config = dict(
    num_hidden_layers=9,
    hidden_size=320,
    num_attention_heads=5,
    num_key_value_heads=5,
    head_dim=64,
    intermediate_size=1280,
    vocab_size=2048,
    hidden_act='squared_relu',
    norm='rmsnorm',
    norm_place='pre',
    norm_eps=1e-06,
    positions='rope',
    rope_theta=10000.0,
    rope_fraction=0.5,
    qk_norm=True,
    attn_scale=0.157,
    bias='none',
    tie_word_embeddings=False,
    parallel_block=False,
    extras=['some layers without attention', 'local attention windows', 'shifted keys', 'value residuals', 'hashed n-gram embeddings', 'learned residual scales', 'skips across layers'],
    init='normal',
    init_std_qkv=0.023,
    init_std_o=0.0,
    init_std_up=0.023,
    init_std_down=0.0,
    optimizer='muon',
    learning_rate=0.00491,
    lr_mult_o=1.48,
    lr_mult_up=1.05,
    lr_mult_down=1.5,
    beta1=0.95,
    lr_head=0.00622,
    max_grad_norm=1.0,
    warmup_steps=0,
    schedule='wsd',
    decay_fraction=0.38,
    decay_shape='linear',
    final_lr_fraction=0.0,
    batch_tokens=[16384, 32768, 65536],
    max_seq_len=256,
    doc_mask=True,
    train_tokens=267500000,
    max_steps=7818,
    dataset='wikipedia_en',
)
Each number is 128 + 24 x the weight over its row's rms, rounded and kept within 0 to 255. Layers, rows and columns count from 0. The size above them is the row's rms in percent of the matrix's.

# layer 5 MLP down (transposed), 1280x320, rms 0.0386, rows 1178-1230, columns 256-319
size [123  56  68  91 107 104 112  97  99 102  92 105 102 112 113 115  99 110 106  96 107  98 110  99  96  81 112  90  93 125 122  90  72 103  52 104 109 116  94 104 111 109 111  27 107 113  82 102 112 123 104 109 108]
[[100 138 104 143 108  92 152  54 129 119 120  87 121 101 102 145  97 120 118  78 120 133 130 120 158 108 101 150 123 152 129 121 116 131  97 155 101  67 132 145 151 105 122 121 111 133 162 108 140 162 165 153  94 124 132 130 136 108 155 114 130 150  80 120]
 [ 88 139 139 139 131 150 141 125  93 141 123 123 112 108 122 106  68 149 100 112 151 128 106 147 163 133 107 115 169 127 134 125 113 143 118 131 124 158 120 151 129 135  96 126 104 123 107 169 169 146 126 139  99 166 112 172 114 116  64 125 127 167 174 112]
 [139  98 142  86 126 127 173 104 164 135 176 164 121 159 114 122 122 127 128 109 145 116 169 164 116 145 119 117 128 105 123 159  85 146 106 105 166 140 120 159 126 133 153 165 121 137 184 117 131  68 113 135 133 111 109 102 132 147 117 175 165 140 132 127]
 [108  80 127 132 138 116 104  93 150  88 128 131 136  90 106  87 129 139 125 113 128 129 123 172 126 141  97 127 139 149 106 112 121  92 131 171 121 105 134 121 132  93 143 148 141 142 159 115 124 120 112 136 163 137 144 131  87 131 118 109 150 144 105 158]
 [139 141  80  86 107 134 146 106 143  88 118 137 103 109 117 123 127 154 136  99 183 166 144 129  88 152 152  82 136 140 152 127 144  95 104  76 152 121 151 113 121 123 123 104 123 158 155 142 135 147 152 123 113 120 131 136 151 155 113 161 164  71 103  65]
 [166 150  97  99 133 101 140 132 169 122 174 166 105 106  75 152 134 109 109 130 145 116 165 119 129 144 133 102 136 122 125 137  92 134 117 132 100 143  98 129 138 131 117 151 149 142 121 141  85 139 120 143 114 131 144  54 144 152 159 139 173 112 145 131]
 [160 141 130 104 139 167 143 126 135 116 128 119 126  77 161 118 143  95 158 127 139 107 137 139 156 146 112 117 126  78 149  93 160  98 117 145 132 160 134 127 110 105 133 126 124 137 160 134 118 148 114 122 119 113 132 124 151 137 150 165 107 111 162 134]
 [115 147 108 110 118 145 148 134 166 116 126 147 175 115  83 131  80 126 116  93 176 151 143 167 167 159 161 121 141 134 149 149 113 118 133 159 134 109 145 170 140 161 169 135 137 121 139 118 112 126 152  97 115 145 176 141 152 133 153 115 146 109 119 131]
 [120 109 121 111 114 111 131 116 131 160 165 136 123 107 120 126 179 182 121 150 141  97 164 110 133 115 161 125  82 135 112 114 144 137 159 155 148 120  85 167 160 141 116 146 118 152 122 136 137  98 169 137 139 137 179 111  90  99 112 121 111 131 149 142]
 [115 108 124 101 166 120 120 141 118 127 128  93 130 142 169 107  87 128 128 153  83 143 135 123 145 104 168 124 121 126 175 156 146 108 133 165 118 158 124 113 136 124 136 127 127 112 131 118 104 129 107 157 161 123 129  81 134  97 117 129 112 113 145 103]
 [163 112 111 108 141 132 103 101 148 111 119 151 116 139 127 128  92  86 124 136 152 174 144 148 134 130 174 147 108 161 166 167 125 144 155  81 106 141 102 137 108 153 139 144 110 132 134 133 151 136 107  88 108 100 143 103 143 166 160 118 105 112  96 138]
 [181 101 109 118  81 179 140 102 125 159 124 110 148 130 143  75 111 147 119 159 102 148 117 136 116 138 129 113 174 144 119 126 103 151 139 137 123 138 125 121 127 113 106 142 182 117 163 160 123 125 135 110 167 109 108 130 125 115 155 139  75 103 129 125]
 [167 125 152  74 109 108 128 106 162 182  87  95  69  95 132 103 114 128 140 137 113 165  83  92 108 127 177 134 145  97  90 113 112 131 127 113 107 149 153 132 134 139 134 135 142 170 127 177 143 179 118 135 128 125 115 137 134  78 133 121 100 152 166 149]
 [135 113 128 129 145 144 119 143 131 128 130 115 112 108 165  59 123 112 127 131 127 136  99 152 147 109 134 101 102  73  98  99  83 145 116 117 148  75  67 117 106 121 129  82 120 136 107 127 138  88  73  86 122  96 130 117 156 133 138  95 139 103 113 143]
 [ 91 116 163  76 107 126  97 130 117 140 141 125  92 188 110  88 139 155 122 134 114 111 109 155  80  78  89 154 124 169 136 128 132 113  98 125 149 141 154  96 121 105 133  77 154  92 114 165 110 145 124 139 123 127 123 150 147 152 105 120 138 135 122  95]
 [138 143 101 109 134  90 129 122 113 127  96  84 152 123 152 111 110  92 148 147 114 118  75 138  88 120 134 135 125 112 147 121 135 106 150 125 124  91 130 114 161 135 107  91  57 104 128  99 106 139 133  98 109 113 108 120 115 167 165 120 117 137 133 123]
 [ 86 144 132 144  85 129 133 160  93 144 121 135  85 164 135 147 126 133 157 124 118 146  82 138 137 128 104 139 111 148 148 104 126 159 145 106 135 148 138 145 152 153  78 109  94 167  89 123 136 131 121 123 158 121 146 129 100  96 145 100 118 116 134  96]
 [149 135 111 146 119 167 130 143 126 136 146 116 127 100 128 159  69 135 133 129 160  97 138 154 149 158 143 197 126  97 116  97 136 128 133 118 145 138 144 165 148 166 143 124  93 134 124 150 141 174 116 125 106 170 124 120 109 166  95 112 119 140 152 117]
 [104 126 122  87 103 164 145 158 103 130  91 131  88  87 128 122 135  96 125 125 100 131 102 129 119 146 136 134 169 143 147 156 144 151 124 185  90 145 119 117  76 137  97 125  98  99 139 159 114 125  82 126 113 151 114 113 150 147 145 101  87 108 108 107]
 [120 131 148 139 144 154 104 131 151 150 118 102 106 121 147 136 108 174 147 141 113 123 128 125  86 102 152 185 152 159  99 138 157 126 129 144 107 126 134  97 100 120 103 166 159  88 149 102 135 123 109 144 147 161 147 128 142 154 153 105 127 184 144 149]
 [102 125 130 139 155 133 127 189 100 101  52 153 131 168 150 123 158 148 127 152 127 142 108 118 106 168  95  71 170 141 127 145 129 117 118  75 185 142 155 139  99  84 118 109 178 119  82 107 126 162 138 118 144 126 129 132 127  89  54 134 135 127 131 137]
 [138  95 119 153 164 128 132  95 145  93 185 147 148 163 103  86 140 130 134 146 147 123 144  78 138 108 112  83 152 107 133 143  87 128 109 123 154 168 132 147 119 135 157 172 118 145  90 159 125 140 156 170 128 126 167 107 148 149 131 105 144 171 107 125]
 [109 119  98 110 137 125 120 136 164 148 152 181 145 128 111 105 137 135 136 147 132 146 141 142 131 145 119  98 171 149 142  94 127 133 134 178 107 156  79 125 130 122 138 145 121 135 122 140 137 163 132 160 142  78 176 134 100 130 121 136 140 142  88  92]
 [ 98 127 107 101  87 134 144 127 112 163 140 129 144 110 122 123 133 123 166  67 116 115 178 114 160 119 111 104 114 106 108 163  99 118 131 164 136 133 166 124 150  92 102  90 147  89 135 149 127 121 137 127 119 149 109 150 131 151  94 129 111 111 131 100]
 [141 128 145 140 106 127  95 111 112 118  99  81 178 146 183 136 104 140 132 121 165 138 151 134 130 151 115 138  97 118 135  94 151 121 140 127 125  98 165 145 161 161 124 160 113 131 125 109 132 139 135 146 152 145 159 129 114 108 114  98 141 139 145 116]
 [132 131 144 139 121 155 135 170 145 142 126  97 137 143  91 143 114 111 152 130 146 134 112 127 122 142 130 105 107 116 129 119 150  93 118 144 101  90 123 108 100 128 128 149 128 114 123 193 119  96 144 140 119 151 177 183 136 103 117 130 126 107 140 109]
 [172 128 212  87 102 101 144 115 106 138 147  98 113 164 170 123 142 105 110 113 117 120 159 113 123 111 150 153 155 154 121 144 118 125 156 132  94 144  92  83 107  84 115 114 107 127 167 132 136 139 125 138 147 122 119 160 145 129 151 143 137 130 141 127]
 [ 80 176 126  84  92 139 140 115 158 137 131 177 106 174 117 175  92 170 163 103 147 116 142 126 124 137  79 127 144  85 127 118 145 111 149  95  93 150  95 113 140 150 126  52 169 144 177 171 109  94 109 113 102 144 146 102 165 139 159 101 137 140 112 120]
 [183 157 147 117 132 146 149 165 131 101  87 104 110 156 137 172 118 164 134 166 142 145 142 181 139 113 143 121 116 136 129 134 102 159 131 126 122 124 129 142 138 138 126 103 133 148 132 167 111 101 112 111 134  96 148 158 146 135 145 162 105 145 140 152]
 [164 107 120 154 108 161 109 153 123 187 128 147  97  92  94 158 147  96 154 107 140 146 122 166 136  77 138 128  86 148 146 130 119  90 141 164 158  81 167 153 106  93 129 129 157 173 128 134 119 139 144 136 151 122 163 153 184 130 128 156 119 112 125 104]
 [115 118 160 143 137 165 122 137 121 138 127 134 133 114 169 111 155 106 129 135 156 175  62  72 143 128 120 116  94  93 150 106 127 132 163 146 115 154 124  79 125 113 126 123 135 115  74 124 133 155 131 104 160 106 126  96 160 170 133 120 119 174  95 106]
 [160 120 143 129 137 121 145 129 119 162 144 105 126 148 132 114 139 128 133 161 143 146  86 182  91 106 165 157 171 163 149 167 113 106 180 127 126 108 137 150 122 123 140 103 159  83 155 148 141 141 102 114 104  72 103 139 104 124  91 121 136 155 113 112]
 [125 138 138 111 127 124 110 135 154 147  94 103 119 110  87 141 137 186 113 134 157 112 126 160 140 118 102 110 104 137 127 123 114 127  93 148 151 137 163 126 109  66 127 152 162 151  96 141 120 145 162 156 113  79 153  84 145 147 109 115 128 134 154 102]
 [173 133 131  94 137 159 111 114  94 117  99 117 123 126 140 129 129 106 140 146  66 162 118 129 105 104 143 148 148 138 164 153 126 138 125 164 145 143 164  97 133 114 133 109 119 127 120 149 135 103  95 110 126  78 117 121 176 161 128 122 111 105 140 140]
 [165 123 161 151 100 111 156 159 110 145 135 112 153  89 192 140 137 144 146 127 179 138 101 147 119 131 122 120 119 130 111 127 168 112 163 164 116 157 140 152 148 109 127 174 111 118 128 132 141  70 120 142  80 147  96 110 137 145 122 127 156 123  97 113]
 [ 88 129 105 118  83  71 131 115  99 122 122 185 116 142 110 115 121 144 178 127 122 126 127  70 137 128 136 139 156 103 143 116 151 116 114 117  93 127 129 132 121 154 148 133 144 137 129 154  90 166 153 146 149 141 188 128 122 137 147 115  99  81 121 133]
 [123 136 101 165  89 141 127 135  87 124 108  92 132 185 123 127 121 108 153 110 116 123 153 132 145 107 157 114 134 116 151 127 123 144 123 136 122  78 128 115 139 139 132 106 133 129 113 111 169 135 188 115 119 116 154  76 130 121 156 108  91 179  87 129]
 [123 119 133 150 116 117 110 142 108 124 149 117 134 108 127  94 139 146  92 118  93 161 103 168 101 158 131 150 140 137  65 142 135 143 141 128 159 120 157 124 108  77 132  95 124 115 104 151 145  56  91 143 159 139 109 128 141 118 120 143 110 114 179 150]
 [101 108 150 152 139 122 215 145 138 126 139 151 112 154 125 160 148 141 136 125  96 100 164 129 135 167 141 118 135 114 114 182 119 137 122 113 150 122 121 122 117  95  97 123 147 150 127 125 106 116 135 192  93 137 109 114  97 146 125  74 114  98 163 142]
 [142 123 142 144 153 104 152 165 120 129 144 167 107 115 178  99 149 120  97 125 122  74 116 115  87  65 148 166  98 126 108 120 138 122 150 135 111 147 111 100  99 160 131 167 134 132 142 115 137 130 151 106 109 117 158 107 143 140 146 128 130 111 181 141]
 [118 160 111 163 121 114 120 118 149 148 180 166 130  89 132 119 121 149 133 124  76 140 107 176 147 116 125 145 102 121 161 137 151 117 135 149 159 138 161 140 120 109 130 157  73 116 100 138 152 143 136 116 138 145 161 128 153 149 157 124 124 148 114 113]
 [133 143 112 145 105 104 124 165  97 122 167 151 115 139  88 139 141 111 125 143 132 174 127  97 150 150 153 111 122 149 141 172 129 143 171 119 197 123 120 117 140 114 168 127 156 152 113 153 139 151  84 135 141 134 147  73 120  98 121  96 153 136 134 150]
 [147 106  89 133  92 176 147 131 131 140 128  66 137  82 157  92 160 106 126 108 141 132  87 146 120 133 131  61 108 125 165 124  82 163 105 124 108 118 121 145 126 111 111 144 144 159 160 147 116 171 110 140  93 139 142  77 134 170 124 105 124 111 109 141]
 [100 105 149 118 147 181 132 103 135  69  77 120 115  99 158 163 106 181 110 160 109 160 106 116 116 104 134  96 160 104 111 118 142 154 150 175 152 143 134 106 118 115 147 134 134  89 149 136 132 164 170 154  80 123 149 119 139  87 158 150 135 127 124 136]
 [121 105 130 118 141  89 135 109  99 154 152 121 123 148  99 166 108 137 127 169  86 139 136 163 128 147 111 140 150 152 102 123 128 117 175 158 153 111 169 139 136 113 164 102 125 114 110 110 165 128 136 125 111 137 120 100 107  83 188 135 137 109 148 130]
 [130 135  80 128 123 135 124 109  93 107  93 107  98 111  98 141 113 112  77 139 125 106 126  95 122 139 132 135 129 123  98 146 130 150 122  93 108 108 132 127  97 126 103 164 111 141 115 124 172 135 131 135  94 186 136 129 117 139 170  97 163 144 144 133]
 [ 81  91 155 145  90 105  79 152 123 122 103 130 140 112 115 106 146 123 103 148 166 170 153 127 167 107 134 154 113 121 149 121  79 163 110 139 130 121 160 174 136 175  95 117 127 117 132  85 100  87 158 102 113 142  87 119 112 114 118 118 152 135 126 146]
 [137 104 111 142 165 142 129 145 142 156 144 157 109 131 128 150 172  69 144 122 116 108 138 159  99 128 127 103 128 130 162 131 117 185  96 129 128 162 151 124 125 149 156 128 152 100 179 113  94 124 105 168 113 126 107 109 155 142 109 120 123 110 141 139]
 [142 158 107 181 107 127 134  94 100 158 119 118 132 103  97 161  75 146 128 102 124 137 143 184 137 135 123 141  69 127 119 129 143 127 127 109 121  93 200  87 121 133 107 165 140 112 120 107 102 111  81 117 114 130 137 121 161 111 123 135 111 114 107 139]
 [114 184 110 113 131 116 122 146 117 128 117 168 131 137 165  87  97 126 164 137 118 132 192 139 130 130 117 108 117 133 103 104 106 113 119 144 151 134 105 124 133  98 126 154 130  96 153 100 102 124 127 136 133 137 147  96 152 124 101 141 131 135 111 129]
 [109 117  90 106  95 119 139 173 122 111 133  81 148  77 102  97 133 106 120  92 154 106 141 157 121 141 129 121  83 149  89 155 111 149 134  86 121 133 150 114 138 116  86 110 112 142 169 129 133 115  95  91 153 132 146 128 123 134 144 131 117 166  97 101]
 [125 127 139 166  94  83 101 135 136 140 146 143  97  87 119 145 138 132 105 123 107 129 108 117 109 182 133 161 133 139 133 104 114 131 150 113  62 148 163 125 160 154 161  90 137 127 112 121 150 105 109 116 111 114 162 137 199 120 129 103 143 145 120 127]
 [125 127 137 151 131 111 120 110 162 128 136  87 139 118 166 163 122 147 145 149 109 138 122 130 112 119 187 131  80  91 127  79 124 154 145 131 119 121  97 131 138 172 162 138 145 137 154  89  99 133 131 163 126 126 193 102 129 133 118  99 143 101 145 141]]
# layer 5 MLP up, 1280x320, rms 0.106, rows 1179-1230, columns 256-319
size [ 58  68  97 121  97 112 102  97 102  88  99  95  98 108 106  89 111 104  94  94 103 109  98  98  92 116  95 104 110 111  93  73 102  51 105 100 115  96 102 119 109 106  29 102 113  85 105 106 110 111 114 114]
[[109 126 110 145 122 117 169 126 131 128 136 111 132 110 121  99 124 100 130 143 121 109 134 101 133 145 135 103 111 124 134 110 119 131 115 121 127 175 150 161 149 133 133 125 127 102 116 149  92 115 144 136  74 107 143 150 117 130 130 127 111 131 103 112]
 [119 147 162 169 125 137 128 122 142 149 136 115 138 133  62 131 153 116 136 122 116 136 128 109  95  72 123 168  77  94 144 152 101 148 133 161 168 121 142 159 159 108 156 131 105 144 160 154 155 103 153 133 150  86 119 103 162 124 130 136 169 141 139 125]
 [114 121 136 152 114 151 130 151 143 121 128 130 117 130 123 153 133 132 105  91  98 113 165 141 105  92 121 146 124 134 154 134  99 182 127 146 155 169 125  74 134 131 111 111 139 137 157 129 164 157 108 156 152 120 151 125 109 156 156 117 122 118 131 138]
 [120  86 103 145 120 117 165 194 129 116 148 104 115  92 145 136 152 130  83 120 160 169 146 116 118 114 146  72 113 154 114 161 103  88  88 126 104 138 133 120 117  87 132 102 153 158 134 104 135 156 156 164 134  94 122 109 132 123 154 138 123 111 158 165]
 [150  98 127 139 121 113 131 143 143 131 168 150  75 136 179 134 121 110 153 101  93  76  72 157 104 147 109 138 125 146 178 138 147 108  87 116 144 169 110  93 129 131 108 139 136 152 139 100 126 119  94 117 132  88 136 157  81 121 139 117 109 125 139 116]
 [118 131 149 128 137 135 101 143 131 118 160 162 107 163  79 106 148  88 113 149 164 132 140 159 104 120 135 152 121 154 103 133  97 125 153 119  99  97 143 124 105 158  82 139 155 126 191 131 133 112 103  84 126  87 169 117 126 141 107 120 141  68 138 138]
 [114 112 116 126 126 144 104 115 152 130 139 156 176  94 146 155 116 106 106 108 152 160 174 143 121 123 138 111 129 136 101 123 138 119 154 171 107  92 157 137 128 136 158 129  91 123 155 115 156 108 131 149 172 140 144 151 140 174 132  88  93 102  91 121]
 [159  94 160 105 112 102 116 152 148 144 147 150 142 107  90 111 149 140 160 158 105 102 116 165  99 124 108 115 126 135 125 146 134  94 143 110 140 119  98 143 136 127 118 148 115 136  82 118 122 147  71 116 104 131 125 120 142 133 166  81 120 146  89 171]
 [106 120  91 132 169 136 134 146 136 100 116 133 133 153 108 107 114 172  93 118 122 170  86 106 125 134  92 156 163 106 115 108 177 126 116 122 123 128  82 121 158 112 103 125 162 148 141  91 156 124 120 165  97  98 116 131 122 114 127 117 111 152 111 149]
 [172 153  95 119 110 146  99  94  77 127  79 148  91 109  85 141 148 115 108  84 137 121 160  99 124 114 169 168  81 131 137 111 124 134  91 145 160 105 114 120 144 171 108  91 140 143 130 140 130 116 126 138 140 132 139 126 102 171 123 134 138 107 109 137]
 [150 102 111 142 116 146 126 118 143 126 118 131 165 165 125 110 102 148  81 154 149 146 145 124 145 133 149 142  95 140  79 121 111 127 108 149  96 128  94 131 127 135 192  88 116  98 121  86 169 116 105 139 122 130 136 150  84 129 118 152 106  61 155 139]
 [138 133 131 131  98 152 103 128 169 156  98 129 107 127 124 125 155 180 117 114 129 161 176 126 119 113 108  94 114 117 130 159 168 183 152 104 130 125 154 135 116 133 125 145 101 142 119 116 122 139 103 159 138 111 102 157  82 130 110 142 141 147 149 120]
 [108 146 120 134 105 151 144 143 111 114 122  82 136  82 114 130 152 126  61 141 137 179 123 143 110 132  94  95 136 123 121 127  92 117 131  77 156 146 126 122 101 127 123 135 150 136 124 147  86 117 112 137 133 129 114 141 171 133 131 146 146 119 117 164]
 [107 117 132 100  83 131 104  75  99  76 110 157 149 155 188  95 120 111 136 190 132 101  92 152 148  87 145 177 140 147 142 171 122 105 102 128 173 143 109 118 123 122 150  77  96 144 146 125 166 122 156 124 119 143 130 138 139 115 118 167 107 127 117 172]
 [183 146 121 123 152 108  98  95  98 128 123 105 127 116  80 130 125 168 137 117 118  62 147 143 136  86 116 151 126 154 172 123 172 102 144 163  82 143 128  82 139 133 137 119 136 134 159  81 109 157 112 139 145 159  99  94 127 146 132 123 119 101 136 114]
 [120 137  59  94 146 135 174  99 102 128 175 117 133 157 124 120 165 132 144 142 125 146 126 105 102 122 131  89 140  94 105 125 138 153 114 115 139 131 110  85 133 106 124 139 109 158 120 125  95 156 114 123 126 131 104 123 143 111 158 131 152 122 112 114]
 [165 143  98 125 194 115 150 136 125 175 110 128 120 178 131 155 133 165  83 126 149 111 148 148 121 119 106 158 164  83 128 122 141 155 127  98 161 150 152 101 142 103  76 100 124 165 125 138 154 157 144  72 161 122 125 128 176 158  92  98 141 113  70 109]
 [ 97 115 130 118 109 173 133 139 113 129 125 150 139 155 155 133  86 137 123 107 119  64 115 108 108 123  95 115 118 160 127  61 127 118 146  91 115 150 132 121 144 124 100 140 152 112 165 169 113  93 124 103 102 141 142 112 109 139 103 147 112 137 147 113]
 [162 150 122 124 120 142 122 121  66 120 120 140  88 104 142 125 105 126 135 113 104 156 137 136  98 138 115 154 118 122 127 208 122 136 109 136 103 130 118 115 107 116 134 116 163 108 107 121 140 121 101 103 123 165 137 104 127 146 109 136 135 139 153 109]
 [117 105 101 127 110 116 110  92 121 112 104 114 146 120 109  94 122 105 129 149 143 110 103 104 196 126 169 140 117 149 168 116  94 102  98 174 121 180 130 163 100  96 129 137  85 134 107 103  81 151 184 136 118 124 156 111 133 104  89 155 112 124 126 137]
 [122  99 114 151 146 120 110 117 113 152 174 144 119 139 128  90 142 117 117 135 105 137  99 125 116 107 134 141 198 163 123 161 179 120 143 114 177 157 131  97 120 111 130 143 142 122 121 148 154 160 127 156 126 135 117 116  88 112 103 128 106 130 145 149]
 [135 118 116 145 103 132 148 116 130 105 149 147 111 187 101 121 144 120 133 131 102 114  92 132 126 153 118 151 169 128 149 168 159 112 128 165 116 162 147 148 132 116 107 136 122 129 108 101  96 132 125  69 114  90 102 157 124 139 159 126 117 104 128 113]
 [ 65 108 129 136 163 126 115 123 109 156 133 130 112  88 127 142 137 102  94  95 134 129 178 151 151 130 151 121 148  87 141 120 127 139  99 147 172  83 134 125 111  95 155 108 190 103 102 132 157 137 128 106  97  93 130 131 152 147  77 138 109 103 133 157]
 [ 85 157 106 119 151 176 110 144  84 177 138 126 152 133 177 149 116 163 160  81  95 109 142 128 133 145 116 106  96 168 145 141 150 112 128 139  98 107 185  87 106  85 135 118 132  91 148  96 135 104 100 132 129  78 117 157 147 104 126 144 147 103 162 128]
 [102 101 152 148 145 112 111 110  93 132 109 122 144 127 126 117 137 136 138 107  95 113 133 133 108 125 115 151  95 120 113 179 136 129 164 129 106 128 119 130 159  94 113  82 170 116 137 148 118 110 128 101 156 127 104 123 133  95  96 136 117 142  98 107]
 [126 137 125 138  99 119 161 173 115 175 132 171 115 140 165 135 114 120 127 138 131 158 176 120 124 113 119 143 149 147 169 134 129 132  92 125 135 135 126  98 150 134  96 154  77 176 130 145 116 151  62 143 170 131 136 111 163 162 105 138  84 118 110 107]
 [102 122 109 147 192 126 153 133  92 139 140 105 111 163 112 156 135 111 143 123 110  94 117 169 125 152  94 103 152 139 133  59 160 123 122 137 169 187 141 133 152 127 133 161 112 128 106 177 153 167 114  99 154 124 122 144 140 105 112 114 144 151 130 176]
 [122 138 111 145 157 134 139 111 143 119 132 116 146 165 122 115 117 150 124 103 158 112 152 120 110 114  84 133  75 148 139 103 113 128 102 138 149 106 146 104 193 120 104 130 126 118 126 104 125 139 127 120 125 123 105 165 154 114 126 142 149 129 148 141]
 [127 120 139 135 116 167 127 125 168 126 145 137 138 111 103 110 130 121 129 165 115 131  81 147 123 120 108 117 148 179  67 122 136 139 144  91 139 129 122 121 140 138 138 129 111 165 124  78 110 149 111 136 113  80 135 138 157 140 160 121 137  94 110 128]
 [132 154 124 135 118  83 179 148 104 101 122 158 127 111 159 123 114 134  79  94 141 137 126 102  98 102  89 121 135 135  91 140 108 146 101 146 138 131 112  95 146 122 149 131  81 148  87 129 106 103 124 141 127  91  98 126 104 163  90 174 106 113 140 112]
 [165 113 119 133 164 122 149  98 167 109 131 109 130 145 176  65 167  97  87 160 138 127 144 149 134  99 131 173 168 143 103 125 106 123  95 138  98 116 186 156  98 135  87 149 119 155 154 146 137 100 128  89  78 158 147 119 134 171 110 109 117 145 139 134]
 [157 172 120 135 141 111 122 132 164 130 134 131 155 118 156 163 107 171 120 123 119 119 159 117 137 113 134 145  86 108 128 163 111 150 109 126 147  73 147  89 118 130 119 108 150 153 108  65 136 162 126 145 129 130 114 104 129 154 121  92 119 109 102 109]
 [138 129 125 135 131 114  96 158 143 115 137 138 131 187 143 129 141 129 128 120 116 155 159  91 105 152 157 167 127 150 122 144 153 134  93 134 169 149  98 129 149  82  78 104 124 115 125 107 110  81 157 120  97 126 158 151 102 184 123  85 170 145 138 130]
 [110  96 162 117 155 109 136 119 127 146 117 102  76  95 116 159 113 117 161 113 123 128 122 157 159 116 128 146 162 171 124 170 116 133 108 151 114 127 100  91 143 106 158 144 159 120 135 100 182 171 139 153 143 136  95 152 149 128 122 126 141 130 120 168]
 [138 134 118  93 121 157 112 131 124 108 137 108  84 105 127 110 129 131 116  98 126 148 148 144 156  95 108 129 105 139  95 125 128 137 145 110 120 144 122 134 128 136  91 132 121 138 177 156  94 135 168 134 147 173  79 145 131 128 129 156 128 102 102 128]
 [ 66 125 140 118  99 115 136 160 143 113 110 128  96  75 130 129 133 153  95 120 154 148 159 124 119 116  90 100 125 116 126 125 160 105 101 140 120 177 139 146 131 114 116 136 158 115 139 162 154 147 141  86 145 116 107 118 119 134 120 123 124 119 122 142]
 [138 115 151 120 152 115 130 137 146 110 116 145 120 112 158 107 118 135 129 132 162 128 149 107  82 132  82 136 119 131 110  99 150 107 135 156 153 146 172  93  82 126 113 132 118 131 105 142 104 116  78  99 165 168 112 177 127 124 137 159 134 123 111 128]
 [177 143 126 160 135 137  95 146 101 156 167  96  84 139 138 126 146 121 145 143 155  94  95 145 103 111  96 144 161 122 154 150 114 105 120 130 102 132 113 129 108 137 172 134 129 104 140  74  79 144 136  96 161  76 114 184 112 141 104 152  89 115  85 102]
 [120 126 117 112 120 120 163 130 132 145 123  83 119 145 149 110 118  98 145 143 160 121 114 144 128 140 120 170 149 139  89 159 161 161 148 117 107 136 158 137 103 145 144 182 119 172 121 138 115 179  88 139 114 138 140 126 156 141 126 121 173 126 117 124]
 [145 118 112 151 148 142 123 132 183  99 147 122 114 137 180 145 152 148 155 154 102 119 140  71 139 114  95 140 161 163  82 143 131 120 140 133 144 138 137 133 147  85 114 127 124  97  61 143 129 145 134 101 170 160  98 101 124 135 120  51 103 149  90 124]
 [157 145 110 157 134 167 159 177 157 126 125 130 141 111 124 144 128 157 120 117 135 125 130 126 133 114 144 157 155 112 117 101 124  96 126 135 127  95 127 136 136 127 146  96 137 117 131  77 150 126  79 140 136 139 155  98 123 161  92 114 127 122 139 135]
 [158 108 127 132 167 169  89 101 131 150  78 124 139 111 171 147  88 137 137 139 129 143 130 100 116 154  95 103 118 127 141 139 113 163 103  93  63 180 134 155 135 102 128 115 132 111 147 165 118 136 140 124 142 109  98 132  75 154 127 143 128 102  97 123]
 [144 127 151 132 123 132 130 109 138 103 127 154 137 146 168 149 139 152 109  99 129 102 139 148 114 136 140 126 121  83  88 141 158 164 121 184 113 166 163 107 129 161 101 172  98 118 122 182 129  75 130 123  90 156 142 130 134 167 136 148 124 120  89 166]
 [149 144 143 125 166  92 133 101 149 164 114 129 100 105 136 119 142  85 175  82 116 108 128 123  88 138 140 119 108  94 129 131 130 181 111  89 116 111 124 149 106 159 144 118 146 162 131 128 121 156 132 147 136 116 151 113 138  82 119 129 119 142 129 143]
 [104 143 161 168 122 130 118 119 120 133 100 144 115 143 139 143 136 157  59 128 140 117 107 140 132  82 116 149 156 123 134  63 149 168  90 132 114 125 150 112 128 134 127 130 150 178 148 106 136  99 136 123 162 165 126 135 119 138 139 133 128 138 152 117]
 [118 172 150 136 110 138 101 126  89 163 122 145 134 140  98 132 131 135 124 140 174 144 138 179 122 132 173 158 153 123 153 111  83 115 180  80 153 142 149 124 100 139  92 121 132 114 127  91 131 139 148 140 138 128  53 101 140  94 110 120 134 124 148 115]
 [131 136 115 137 133 134 102 125 115 119 143 121 167 132 114 136 140 150 117  99 150 193 147 113 108  88 141  95 144 148 128 109 156  74 102 150 113  97 149 130 105  81 136 164 156  83 153 112 133 116 116 164 118 157 155 135 119 136  96 109 155  87 129 108]
 [133  73 149  90 166  85 146 163 117 103 131  98 154 100 116 140 137 175  96 112 143 121 123  93 112 140 123 137 125 119  89 133 140 134 170 154 180 120 145 125 146 126 112 135 101 123 130 126 140 164 145 109 107 126 176 134 129  98 109 103 132 131  84  97]
 [ 91 104 137 145 135  84 121 138 143 138 207 110 110 148 190 111 143 111 150  77 168  85 150 102 123 169 150  80 116 128 151 110 150 135 144 118 104 127 114 138 151 151 134 137 118 125 104 121  98 121 148 101 149 104 105 133 126 107 131 145  96 140 146 117]
 [ 99 120 118 137 124 114 126 135 104 158 151 146 144 137 124 141 102 119 111 147 125 139 107 174 152 150 168 130 133 163 147 146  90 143 166 107 120 148 171 128 108 119 115 158 108 131 124 126 144 104 144 141 164 133 114 108 129 138 164 130 147 152 114 119]
 [144 146 107 144 185 131 141  96 115 142  78 175 137 153 115 112 150 117 108 177 140 116 161 115 130 124 133 132 170 102 148 182 184 134 135 113 111 147 183  90 118 136 130 155 119 131 107 122  85 142 128 144 135 112 130 105 130 167 149 141 143  84 121 115]
 [151 107 119 170 114 124 156 143 155 138  92 131 134 133 155 164 148 114 108 120 151  92 113 158 127 130 140 103 160 126 107  88 130 136 133 153 125  96 138  62  82 117 157 124 120 127 118 114 164 146  98 130 110 135 136 130  92 113 105 128 127 117 120 145]]